Part of a small language model's weights: 6 heads of 32.
Each number is 500 + 50 x the weight over its row's rms, rounded and kept within 0 to 999. Layers, rows and columns count from 0. Numbers have three digits each. The size before them is the row's rms in percent of the matrix's.

# layer 4 MLP down, 192x768, rms 0.0825, rows 0-191, columns 672-719
095:532518593543476536481495461582560550518427468439498539480509538447463467483499454409501595583494454501461560451463503475477557555412411542516426
106:435534446475406449458485474486546461531488537496497508638582477473559501513554458461455512516512530502576555506461495529453464447546500459499426
095:505544549417524522498515462443511499448520496534604479495432472505520507515568460404555421504475446428462453522614441585513487568486554507481455
102:546490431499457510459494480483445523518506517578486532528404492465427582494467534459465491533480592445508522525457476424444576434548553456495599
101:467491507522444567669519486436519451614521528435505475518553553475505467522623501563515525479535570486505568490334520453510491471582575490484530
102:481543507531532527470462516506509559450522469503463494513520385575562501577378545536505501477498526483518487580574468559546514389418528493485505
101:440485469498428471508507428541571528456551512404557467514504562443576466601485563507525452487471534519458543540494415469614479562552503527512444
101:527504531405527447436519481472557500440549496424505493489432535580507485421474570555418454473474572473575488490612553526428426420497593498485476
098:534534549544488521507500586451492469498405452592445487510473492487534554544527529603483570458485504483527462474460496503435536512570432490486460
103:487506504441471504602467490412562494479443550416591512573501512517417489572462483478553490511456490524570507543489447525566492571475532541495501
098:449501480482454550425471568428504542399437486518423535450457495566501517491478570521485617514525445525511616546427519574532525482416433498508425
095:538542436485415402459508551507546530497497515456610538550540517528443597534486587435603481499510482525573457536535505473583452504595535480504519
093:499544589453549548587484488522486512548559562487510513523437573465482556406614494511581584458500480449438465463475479564418542546489505503447582
100:476503536558468574516519439484513523521472480439474450502448512498460543566462420579493455524476593442494507444505550496464559410547592516535459
102:441449458597531413484459437475503518514535574501480510467429547485508486430526574457626476505441581519586450523631495439585453453559446569505515
099:462516499452540449560467514493460501544456487624539463528514663504449485497480496517570528461478506480545489486484507411501533460528416520460489
105:510499409548519522549480512539516456439473554461543482480477413519524447481449484458570520507439460503522529430421510504468598532477481507463511
099:468499518482571488503452466502461478514520485567472534528556519551447430522488516458445427443541462503551503487414545434475461447465521490529464
097:425450460569489521443485477494463624511463533396566417553439586537542497616456544545462517473490511434541452431448530493500497471483428487475568
096:448527578591487506521498496434524517514559381501505546484533490452534505496528529471501510519504523518540513556495516435516533468453496513519521
101:539478333400433500500496366466530481451494545398460469515499517517526480366520565496497562489509409500615503426479544431460486498521492524493464
101:455462440503534552484443471555418522526423476451521423503582482531457546465571468520425509550512461548624508452465480506543471588379491459531510
102:533510624515531566422458552484461485460472496531454550543470483535425470555442506533543429540495425507484528577466518343461523615420607506542513
098:477481455512496487494486504441541613520519457601573503472539451568491400464512522461483463445507618462519446514477493564522497554534512479469427
103:573571473522541553438549490497501447506520401577451485492573478590486543524513495419561503494513522509559465402555458465585476460435501510500509
098:473449541468462569542458604564399446511562528443540477493496473476509479551628493602554625452472547468529512515507497526517511533553482474504456
099:484566504519456504463473550552450547448541495437527475494576537522520560438462431490502567522485546454425418530538562531612540450503486452505446
104:480530452473492529491489428562461550495479458492500539460448335511567513528404502397410475540441457524580463447573519455600523557551568500529528
099:538527416427477468467487420443531439453462454548471533420478466535492523501442535616615564507485444509466533477507593489478490536489519477498464
106:520460514462530501438515400495535419546504457465406501516506477422511474465422502589489482440491386504396542547468472568486546587637410495484513
105:536539657509520443464496385517500468517517557515385471472480446529412395524435486665446483542528460465567480489497477570492567552367456461501510
104:468511607456554499457502567492477518456460446551444471514581455487413535578417508493567510504543480491408462448415436532539499530435576508466581
107:446431443521526514551530512438475519508472550494471553604466503520453491490550519504424538482508500541508522592483483540418539568438398500488518
099:554538519544532503493506415483568512499469440499539497557524525437485451624520418537573534513491490494538483503575457459518516544539426474527454
104:510501533515525481442526418455537560479491494433647473427456546498418480479544459514553419540455593420439543551445524468490518502424565485515467
104:478492626465503537481502478513549493463472645428493564571507450485424483566583501510492511504454538564481429566513509432562474485513444524487467
096:510483690561584461551485476528546500544511436476526469417565400503524513519540487597551513448509490479436461546512547557466508409504488547537540
096:534470546493438450546435495547451480408459494474491468507363505460509480538481518538476610489489515571549507481454489435550434518469469535486500
097:511503535532509552448535454545511548540531590425428479538481473509643453473429487430414537523463522496312474500455595380585524585430515480513405
103:584512443499509505459504517441608442429556424549490551366546404487538559414459527495491502530504478505448484477481550514497457497497484476511548
100:454491458508571464517529491507539539421442424586535500526581612520476470507484502528537517461470520496472490566490547477477536493348617430476466
102:521445389437485510372496588439607495545513518517421563367509537539501494540531466453476623469548546504457493558408521486374547526500555495498502
097:477495472460501483489490501490603597507454489550617540420478485574591445432550510614421473534508500510527525512547456457607531400491412501522429
101:477560547493512587502495438484424509460508546498497496559469514486479492622485486505467519456504543510393490489448540490480458515524513535446582
095:491435684522560557491490463562541495494558486426439473539462474508553455535547474426481480517494490471513516466516495487336478563552522509514518
099:559594554500448471471495465484562509481483467516426480559424522393570526493399555529501421526466451541480490499616461432424448554510432508504541
103:503483504493536488582539519518498549533588522490579475583471602482397553525489578549402508447488494485579460509514519513513425460458551488504555
100:527402470468493572511557445531603487527419344536542471513436492473441569571602495440615460516467418518569458580464516462554527496561581547499445
112:430524544547521477409516577539495465515427491472484578490494523589446496504595512505416530502518609487519441503539503593556493500616525475499438
098:501508447563492443461497529523447585527439491508551366497506523498487489494409529491562512478476452493494578503518565514507495539506519490475470
095:522536490554519536531480489395522489484437525425410482511500493527536478437537474426563493507517555481493542543381502605573518458455541495490540
100:507532487498467497444543451466562549438536554493447558451582369484489534431517520501506528532532446515473491503479505443455618502382489496488444
094:506532491462518530542527563571531482504372459516508524605489517449539530507426482410510466463464413505586511489539524497453513484495484521514498
100:473470566517524494371549550443477504491562453464546516488549445460465419539524517430480497477463380483540549456560437431447605559489488406473440
103:451527500438505467505472469531517549416519427572551485443516585518443524489453516504546604471503484509549495507391521544494475396525317461481460
098:505569527524434542465544500399551519484425469515465510529492396473512440506503519508460414481540446472486460518506483484429530594526577477498387
101:483466535535506494541474466455537497510561533401392503538417421476518555397339506510487468464469407528510524553531513440479488472538621522525500
097:555507561522444506537468545432550515535478503531587403443532492551521507459566496547546677525511584470471479510451549489600547516441566523497495
100:501570607527378493503463518510527557461581452511483518462423512498546473541498510389500512528480570491520460574579578461517550544445401473511494
104:488506430440540569523492554510483480500461646480488551479456509389459483482414465455552522448458521479592391440515501561487490575537525598450494
101:505512612537543532451477462533432513539529481535528483421483468519482542545552470456552472474517441483493407573485530470529484461380527447507469
102:511508439416434555412478504472501451467527463526470597590549501454486517379543526412482473558514421546518436536504483568566525517504584494483493
101:446479550449512587475503453478500517527542502466386562512420486541571525458384474518546417523493385517440520494487526431566508491508567418533527
091:472497536502628513499536445589448456552507490527498465549531471544516380446560566406520582550495474529585502489526471477497497493496568487498462
095:509471523521470495589474529565436522484505564658453465555564467441430512535548472429486433449496585466502571501449447584463516487459461481504515
100:505497512412458562500532543538483424492505466454496492492460474473431518473455542604503545493498528494412429548442489502558495430561522481507519
099:429586564548475561616501551451537467520470456481473474440479514516454466436464508466488397517527485485426488431532417482634355539420513498521387
101:535447520507518538475507389506519520502470551589400509526519506453459454541464564516417545464503549486553541478377526499460458541582507517497505
097:464537497557491456497472480578516497511452535449543503525490429478533564422595506423621488505534510509434524515538391562592440491530552514522489
105:544564452456506484551529586442566481488542467544500504551470489415558487513389541453449507464535412533436483439507542455515456552534467604507517
098:529452634523438469518499513443521549489537499420404450414605499569547409512451486510423499475491588468455469496517483515543558503501537466525557
102:430561542415538538579525534498529477468515566454456421551474508514556530522462514594582608443465547520441487479486430477488436601591503558517550
097:461409417575494451527471462439513492515478446508483512485514506487490582504600471475569516487501544487457559496488449439432528525341528423518489
099:557483561461477499480442410509535446392451380476503531451621461500486589516513519458526609555509486537359504435529497562418467493435502530521510
094:537434507612449574464455546525572468479517519591505509470571486446542473450537522565588447442508458554408585441571454528594497439559474545501585
101:522544500593431560366526583462324510564476561469562533458436592422519418508500573558470561486486551494447465510498494518486521447544509563451556
099:540538553453492448476486497509472506544539481484546451433548540517484428364460569500417450490531502503599557508391496535469496471517473498529455
100:547498452499519468480500536443413479477394468517541445470491476466468511637472507560445624471530443520424426484432450544558426531526411498508536
100:487519480532470435365520466498412493477505437486456526459540472456500490482531480522491553524458586486556557502502542439404460529548509509532453
099:523545625462493534517484429468479454537497590629488483567553463446514520517434443620610515460452505484598487452576512502487520489461368456504428
105:484498548504464520474535472445425483486497513494588466448460466546558395523475439475521489556489536534558527478461451489429506485629569562550454
098:559491468500480465516481577477576513478454603514484588478565570474487377538515489490592645519540438550503531394488460587522589396547436508513545
095:518493455452445500652508528488604517468471485533516495389512433518495537506453511453457424563463415457520467449507441461514546538531508537499579
105:522474445441551522496502421541536532473496497560519454461486444451494532540535499400536500504536386535554480528481550523541483553442449499499525
102:440533450420526579519494568454499550526491404511536485528492466532442496391501460443393471471511477507485471409525436405536511493550571513455400
098:541414403534525500486486422497478561506461484525472514533539549498444506539513487584544521520478552500451482484571541473503502591430457570516413
101:485442529550495476525446508551441515516479467561396386467463518465523489503477480539685611484487556463496462528492488511396561510510491527490537
101:485473590496517498476562455485537564499440517542532499426484456453539546504533478485568639530498492482440509497513519469463513470467494469509635
099:506489434492462456439467498441571504482566601458592531520510487478415571436503525436425511529460466500420535405519566538381503574546470516528537
100:419463470487588457576506505475381420466540562476499489472490547556485535627428510473533400477433497486519501490428503464534491454462501533483443
104:474488472530555500497476541514498519506503517451539415613436460506490453537441491455564605471515503459529476523523475466451539399515481499492500
098:523473609554494526580496432530558535497581590411454483504559427513530579498518514505482363486496501477427543528549513526391443419484456415522493
103:499508455512507504443507555494519461522593471457504470504427484503473420526471520608540472497497562487571431522443455495536437559465434480509435
097:516478438516564474572505412503422493468532474424587507567491509512486565440506516497553525518500386505475452553460530499396495478506494473470412
100:470457512505549514483542542515434508508536569561506498549441510564459494485307525425594575510510602544547468538462481500478533489473455454455465
103:449515438509545487493506456522450470538519425507519520586450509507546504500392496426477527485558571487664504431407495519553537503474445525508477
096:526487560503521423454463468490490469509491519405469597472542458430505540433503495538629547489436474492499453489397609590501478455484436481532475
099:509534621450493477544521524484564520497491463472496500489486447518494453497553546673504545518477563502599468533555506474469568581537526492571502
101:513609575407465479505477610487475436545452497500463466559460501576441448454534517534379529541464579472439451423505510487580529536541544499476553
100:492520592495483518523510429529570533502512480493453569543436446466583458570452444490485541488477407449572509584520479338432432572560565532482437
097:464574474573502436564579552505460458564447566559571555540488402518555451585432508557433477499507556472543495511464514402448468469531450562503525
098:486419541497500479533489506478449438491453549568398575429504456493372489555476509463535491484503500508622476451649517484462563478496471491485515
102:537533482484522453412504489490537479446580498565468422455501545507582496493488544487548505503478435495421528485458523469541478446403530457498571
100:553490570481502577529478519534526495504528511405490495438516468562516465455627489359551470482471431494522460567536455439530483536445594505507466
100:480530549528506515448469486516481567467502579549472456516433520485561509420500519500412484489469465481502541501430602371477466507549495467531496
099:559489452535428461417500516417479439499383523529476561419486516509497357622468514485494462489489507469496539451510468534537470527567413526538499
103:511510430487584399504502552501449484343551526536420508388502484535483577618464550552508551536489514424523462510575555472615554550443562533512478
091:509488545542530561450550563492569450546493471466545521427426500592474456467468497585511620551484527527507500499421495523442513486501535482514517
104:410449574447473431589499547481488489540505449418498402471571442539516464440469537559640495447508552541503500400566599530510573561480440469453544
092:510538552548468489446459531435490514496524482462558506602605547565543482666500507533469520482503660482581512491539494446524457594564482544507568
100:477472395527486466503487537445561516530495517448539482523458616498603542475506454448417479534506520491523399533456464439563513442480562487489538
097:597572600544459456534529536501523396489411393511521463514552552515461570406457481370417497498491625492474539518511513531460528444439570552543506
102:483523430439433484490530448502523522471497481521415499536503559461533454443444389487577434472479558538554534515572480486562532612472535468501574
098:457475475485506450536510446546515554479508495508526426640369479470463584556580548440454475521531505536509465527538398545472493456583485490480555
097:466461430561538508454551541537532482434564504432569549433508504413468560594526511463475475493498492566491493559530556530572428404531513427522422
101:549469455480465514414529491482563412518477555502514497516528379466508517474551477596449473511546534535469479502478475605393519497516396481498514
095:543538377490351393469529469563427573563428583417594488482450517471475482535521508431565490533502524477467488595567555547452454477556484494491515
101:544450513524536506593506530488615492493598460494558501509428391562390503520441506606534441542484453499446560485506480484507504515478528508479489
100:467549517517460444506533705486521357458566448550493548539482600479428579491444460446520525483534463474486455505578522578500453570433460466479430
101:544548587454474538408487499582438496516477523460501533526494512509401620401607493489500584463524426477579479444473494562518450527503507537477565
096:468507415532497430429474450543514555472427493468467546474600425426549573526546517537407533533520488496465467384587555478529405476590514556517577
096:503525462491488426519405462507405520482562560502594536532467493485546527480555444584637502485533487498560577490577405406413443501480458511515536
105:514512609448513515517525470545458542510434531493538490536510358542612502600552502597465535513475526485475543502601503477480463505537450509505437
094:467454426544545496521448564545526434440468418489521561542470564570519480505482481545435589460495499507515538431475521540550512480540416485488407
103:500455488538544516483498477444497505544445508485465484549520544537431690530421477565495454499517492480501479589552488544449505484523511484519581
096:511522504511474537547502581522548530446550598489494499498373500504445508451583538493306470465504484516545508471497448491512476576638372534522549
101:477469605499467511482565536462460494492500494580491529602519520481492477521546493508504469492515457509484422508598430539493555383538538453477565
102:466506482436472515536494578474443534432479547574447472434653534612519502433453499537536434473494538521519455523441421524506547503517571484507452
099:527471548507555536514467461544470589524537396472523524515407495487467369521495585520520518482476415472533468513477487478512521422432505514494425
102:527520428445495489478461477523491474542472504621560491394494469564463477547462455576483460467430465558513589541383460451551537500521439552532445
100:524503469534502492505546493441472463472465484534494517615453544423460537420453506569657512490452594547499456507494478578556545499568495485508461
095:519602644535519480448495472547471512481421534534436483572491502458506485460503498446467457500459561473467517595575501531448406497510482497482428
097:490493522541565534577455517526434560528564519444439474489557535526487639613530453489467548526498506554542483454656559405474598513576457524517491
101:456514440489469556554485585483509510512515579497617465505409497535502520557407477531524481490495543502529527505644524473457547595555524479531519
100:462435570484456480544480555503546521557455508438478472503503528534519550413398498460541554536502566501422457484462474499398460487653563525488442
103:506530543473499557540487548489474478565544436445499559524540450437519483514590442490582503468519551497461548540521508501447563579559502443490551
104:505502512482554571512455529507499499496526493471502533542445504454568529430450500483553491551474564565496452614497461505511487525517520536507518
102:494541573507498471549541607493532522527468538451520480579453547460508496489469436457507455540574454476495541587530543528506490533460487435517512
097:513544388428524528482520517541527439512501547610478479550510536474510513574484518481429498521450514459546467491412374562486522506426491488523504
095:561527498462472490505485506484425460524514494493468477606509530542522442505558430543520412530466534488520543529466481450603476472554466514512469
101:454459627419507464402455578573447517523549596514359492474536452525450497448538484366443418523501397560555440525408510563535596584494533427510491
103:478483556537540513546535459521495491464536466584492489502525559465485521570480497544654471527502458530509520559537508524530429558496510529496500
100:467451558540493500478446454514404507507385551489536538479578398533407595451434455529464439471432516506475492470488467564604498513506501494526552
103:595435462554461416465470499446461562515462453464495402516532474517520542488406527611406479483495450535535535536565506543401530480549566486521579
104:558502467459499541523537500451555426434409590454494485532458497431563381615499488593556464461492394512419504447512530427540465568466452474505436
098:558530472518424522521546521484477529471513504515471508489425548557408440461435483494406420495483424522434387487409537499498535472490478527499406
102:547588499533489525522512425488483478503496462463499524562419527512511500449500519561444459505498554481455519542513483517490590549513390478504519
101:466473481447434471417486518520546480478496426463513485428525384534553452525511475526469461458497453510523509574451473336467517552588441484503521
110:454556472446505467560486403529407476502498499447578472468539502452503455516434484572495458481483524533502521472475422502498490577476501535525504
102:485492549542519402573553513450651478520590470462526532511497529465434523519401539369548493447509483530498515538527513562481520603558467557499526
101:459470476477506468436473353480470477436533482528439407582396560459540551635524548424480526487493481527389590512446455545522493544489530408462526
100:584516586517569475520490509517570507439556400585500500504470414505448568433409475579463425536513430485463532479480569486450507521501460469491477
098:540478532552496453433511514507433595577502501528535522435517478491493455583531534540503493536515568471606487547455449472498527484586647559474436
105:441548509512379479478503476565510435424497472499505460482459602506468414513527532404564463473489474467566570546474557559568481470455533540514458
100:528557340488461482467456461466439408524495432566474454599512508472472438516553545468463420462488570477564499499442480445454512538545456501489448
101:453473508483459526483499479477500459464544521549451479480479496570503477575385449510462524483494454546388492474451419539474524498562487539499490
095:523587597508468547501460390487553450561419531425476436486597388546515549467552521591529464508510589496415464445455516436489428444569458494467522
101:523539601599503499507482494505488454495427467527552509626393527481476471449551506417405411468518404503474523480454457538395530545543501520491445
095:467552586541515476396513449472541463504493441522580540469458452387507525523433486519499466551480418487452512466422435525510533576448503484475472
105:486589530476509574551484483485401532537441458439570525474513535466550615556494502563611463488443547429591452476551511539509483525575442466493538
097:479499424571504543560567491484467560430485462568530544422512510507464516541448452498472424498491485505565430510445495592509482441428457528471534
100:427541476529445521493521492494425569525568502559593511471472526476517495650496565488507521514486478466551450583521438485527621486560524454472547
102:535527450463517515480523587535409502518432557472553469456584442506524508517527463483496509524484536473490431564489428483534468488508507532526472
099:449507509400456548542471588540511516543518442569469484568473554468410537450538515512416484520452496483470487495586501470515503503457538522528460
096:555526436442550455501451480513586454484464503528440462469535479464487542495577556501372454517476471540462473546576453490466535552537469443508494
101:447469541445457488447541637506516518528543413502477457559480546589491491428481505549468560487554412437557429491419533541493370519500484417477464
101:492557471598503440546484524494452571468523412542468516553535486442493501551475541483531461503499489491569490497570609464571549502474473516497452
100:508504541420540434513524481515478523509524454552396531444482474529522444423511442533445501544482484509537513451486434612461578473452445503501474
108:518503517504458453448474568471484538571537443544546515536549512494464453578533482511532581503509503491405482512579466561508565529475609554491481
098:468495524474516464497523512521467494520468425561498559399449494444514498483522481541499536489460446491463486510445474422545472562518466516487515
099:545482473449532501534538538465541456469441509567467429414422525440432399470480507376591480500467454518534461449474570433597553533507453482500525
100:515456480485553503511468534591509453470500488511477478501624517552465516465532564525528589558543434537531506590533465544424471521430497477498586
101:497551494535515529448511524556460535531597453525488537483557560462474542539517512500504531555524585504627469412448435503492511525461424545509473
098:487560473508467511535500469537533516536472506597485560471603463497494480476453522507528518450531533436486528442591459499442497411546493463480583
096:486435501527512485537430548485502487552562501569491539445397553520447467605525519316539361518491501494487450450521473602488511620397504554519479
101:500523551410437560447452573497503531522499502527484503580532619592542448449556544455471400479513515495485480437512458465521600395534540464487577
097:497552526468514500448533421559545524535552486454458488461384510484517464559531567446625515516487365524545480446533480503471397541507465532520509
100:465465577523467453548486457500512493459472578508523494534468483530459520488496508370542450542487496497384492466507513495440449516560509528515522
101:547574426432446533523534525513490503583430567510530503562465494448426559494489550447516558449506502505444524486411489658572457481575475555482442
099:491543407537547516476498496441534497478490555509461483370566483478521482523424520499539507535536511456541441544531462590549459491529448466492514
095:497557578507473484488514415537461483524584455431466482469495530462453496500442479573541523490504606499445528464509459458543450539441422455505455
103:512466584515480612518523462548561518525531507533482511461549430467470557578560554498466526507483512477480500485523545544436544504522520492528517
102:507480498515547447615516576478434504541469497497502483545498498524498515495531522473512522476600610574523513572556543505384447391563524542493581
103:557545429405470474437456439489429483465530522549533485414490479524503467546526534369507437498503416499506502566457522469529478600529408491473519
101:492543555485530497403505491477492460501561579618485468517577491479494536475519495552502572462500472465497516508545460440458549428537513513506468
101:515583594512478539523530512496362488501493530456451486521565538515506490542583538450553536490505536516504600568590419472517505393407528479512493
105:507481466469596544540479592465517512546507569505473565598490481415439534500563449561519519516459448549570493527436458502528527533539544498493507
100:490565472443515517514492493556460503511584566494540449501592528501468496544514511591532541519527475498420511535493506419518474641568492566519523
094:427431434456524481467480519589567470460532419510446560415543524415522492433538476477680500528483403485433477436415484574447479508488476504503515
100:515486520563564505453472462489491446477499542535493465516483540559511498511499491590475462468516511518528497515502441594562563413493440467470513
097:544502478487448459477492451484477440505525526438455503541509605495532474453502492392523467508495398495663500572531506557383542440409529472502538
097:516486598500526468384496522475522524434519483593474558545421434502495409398531473539529466511499419540466457477453553529544514499521514467484469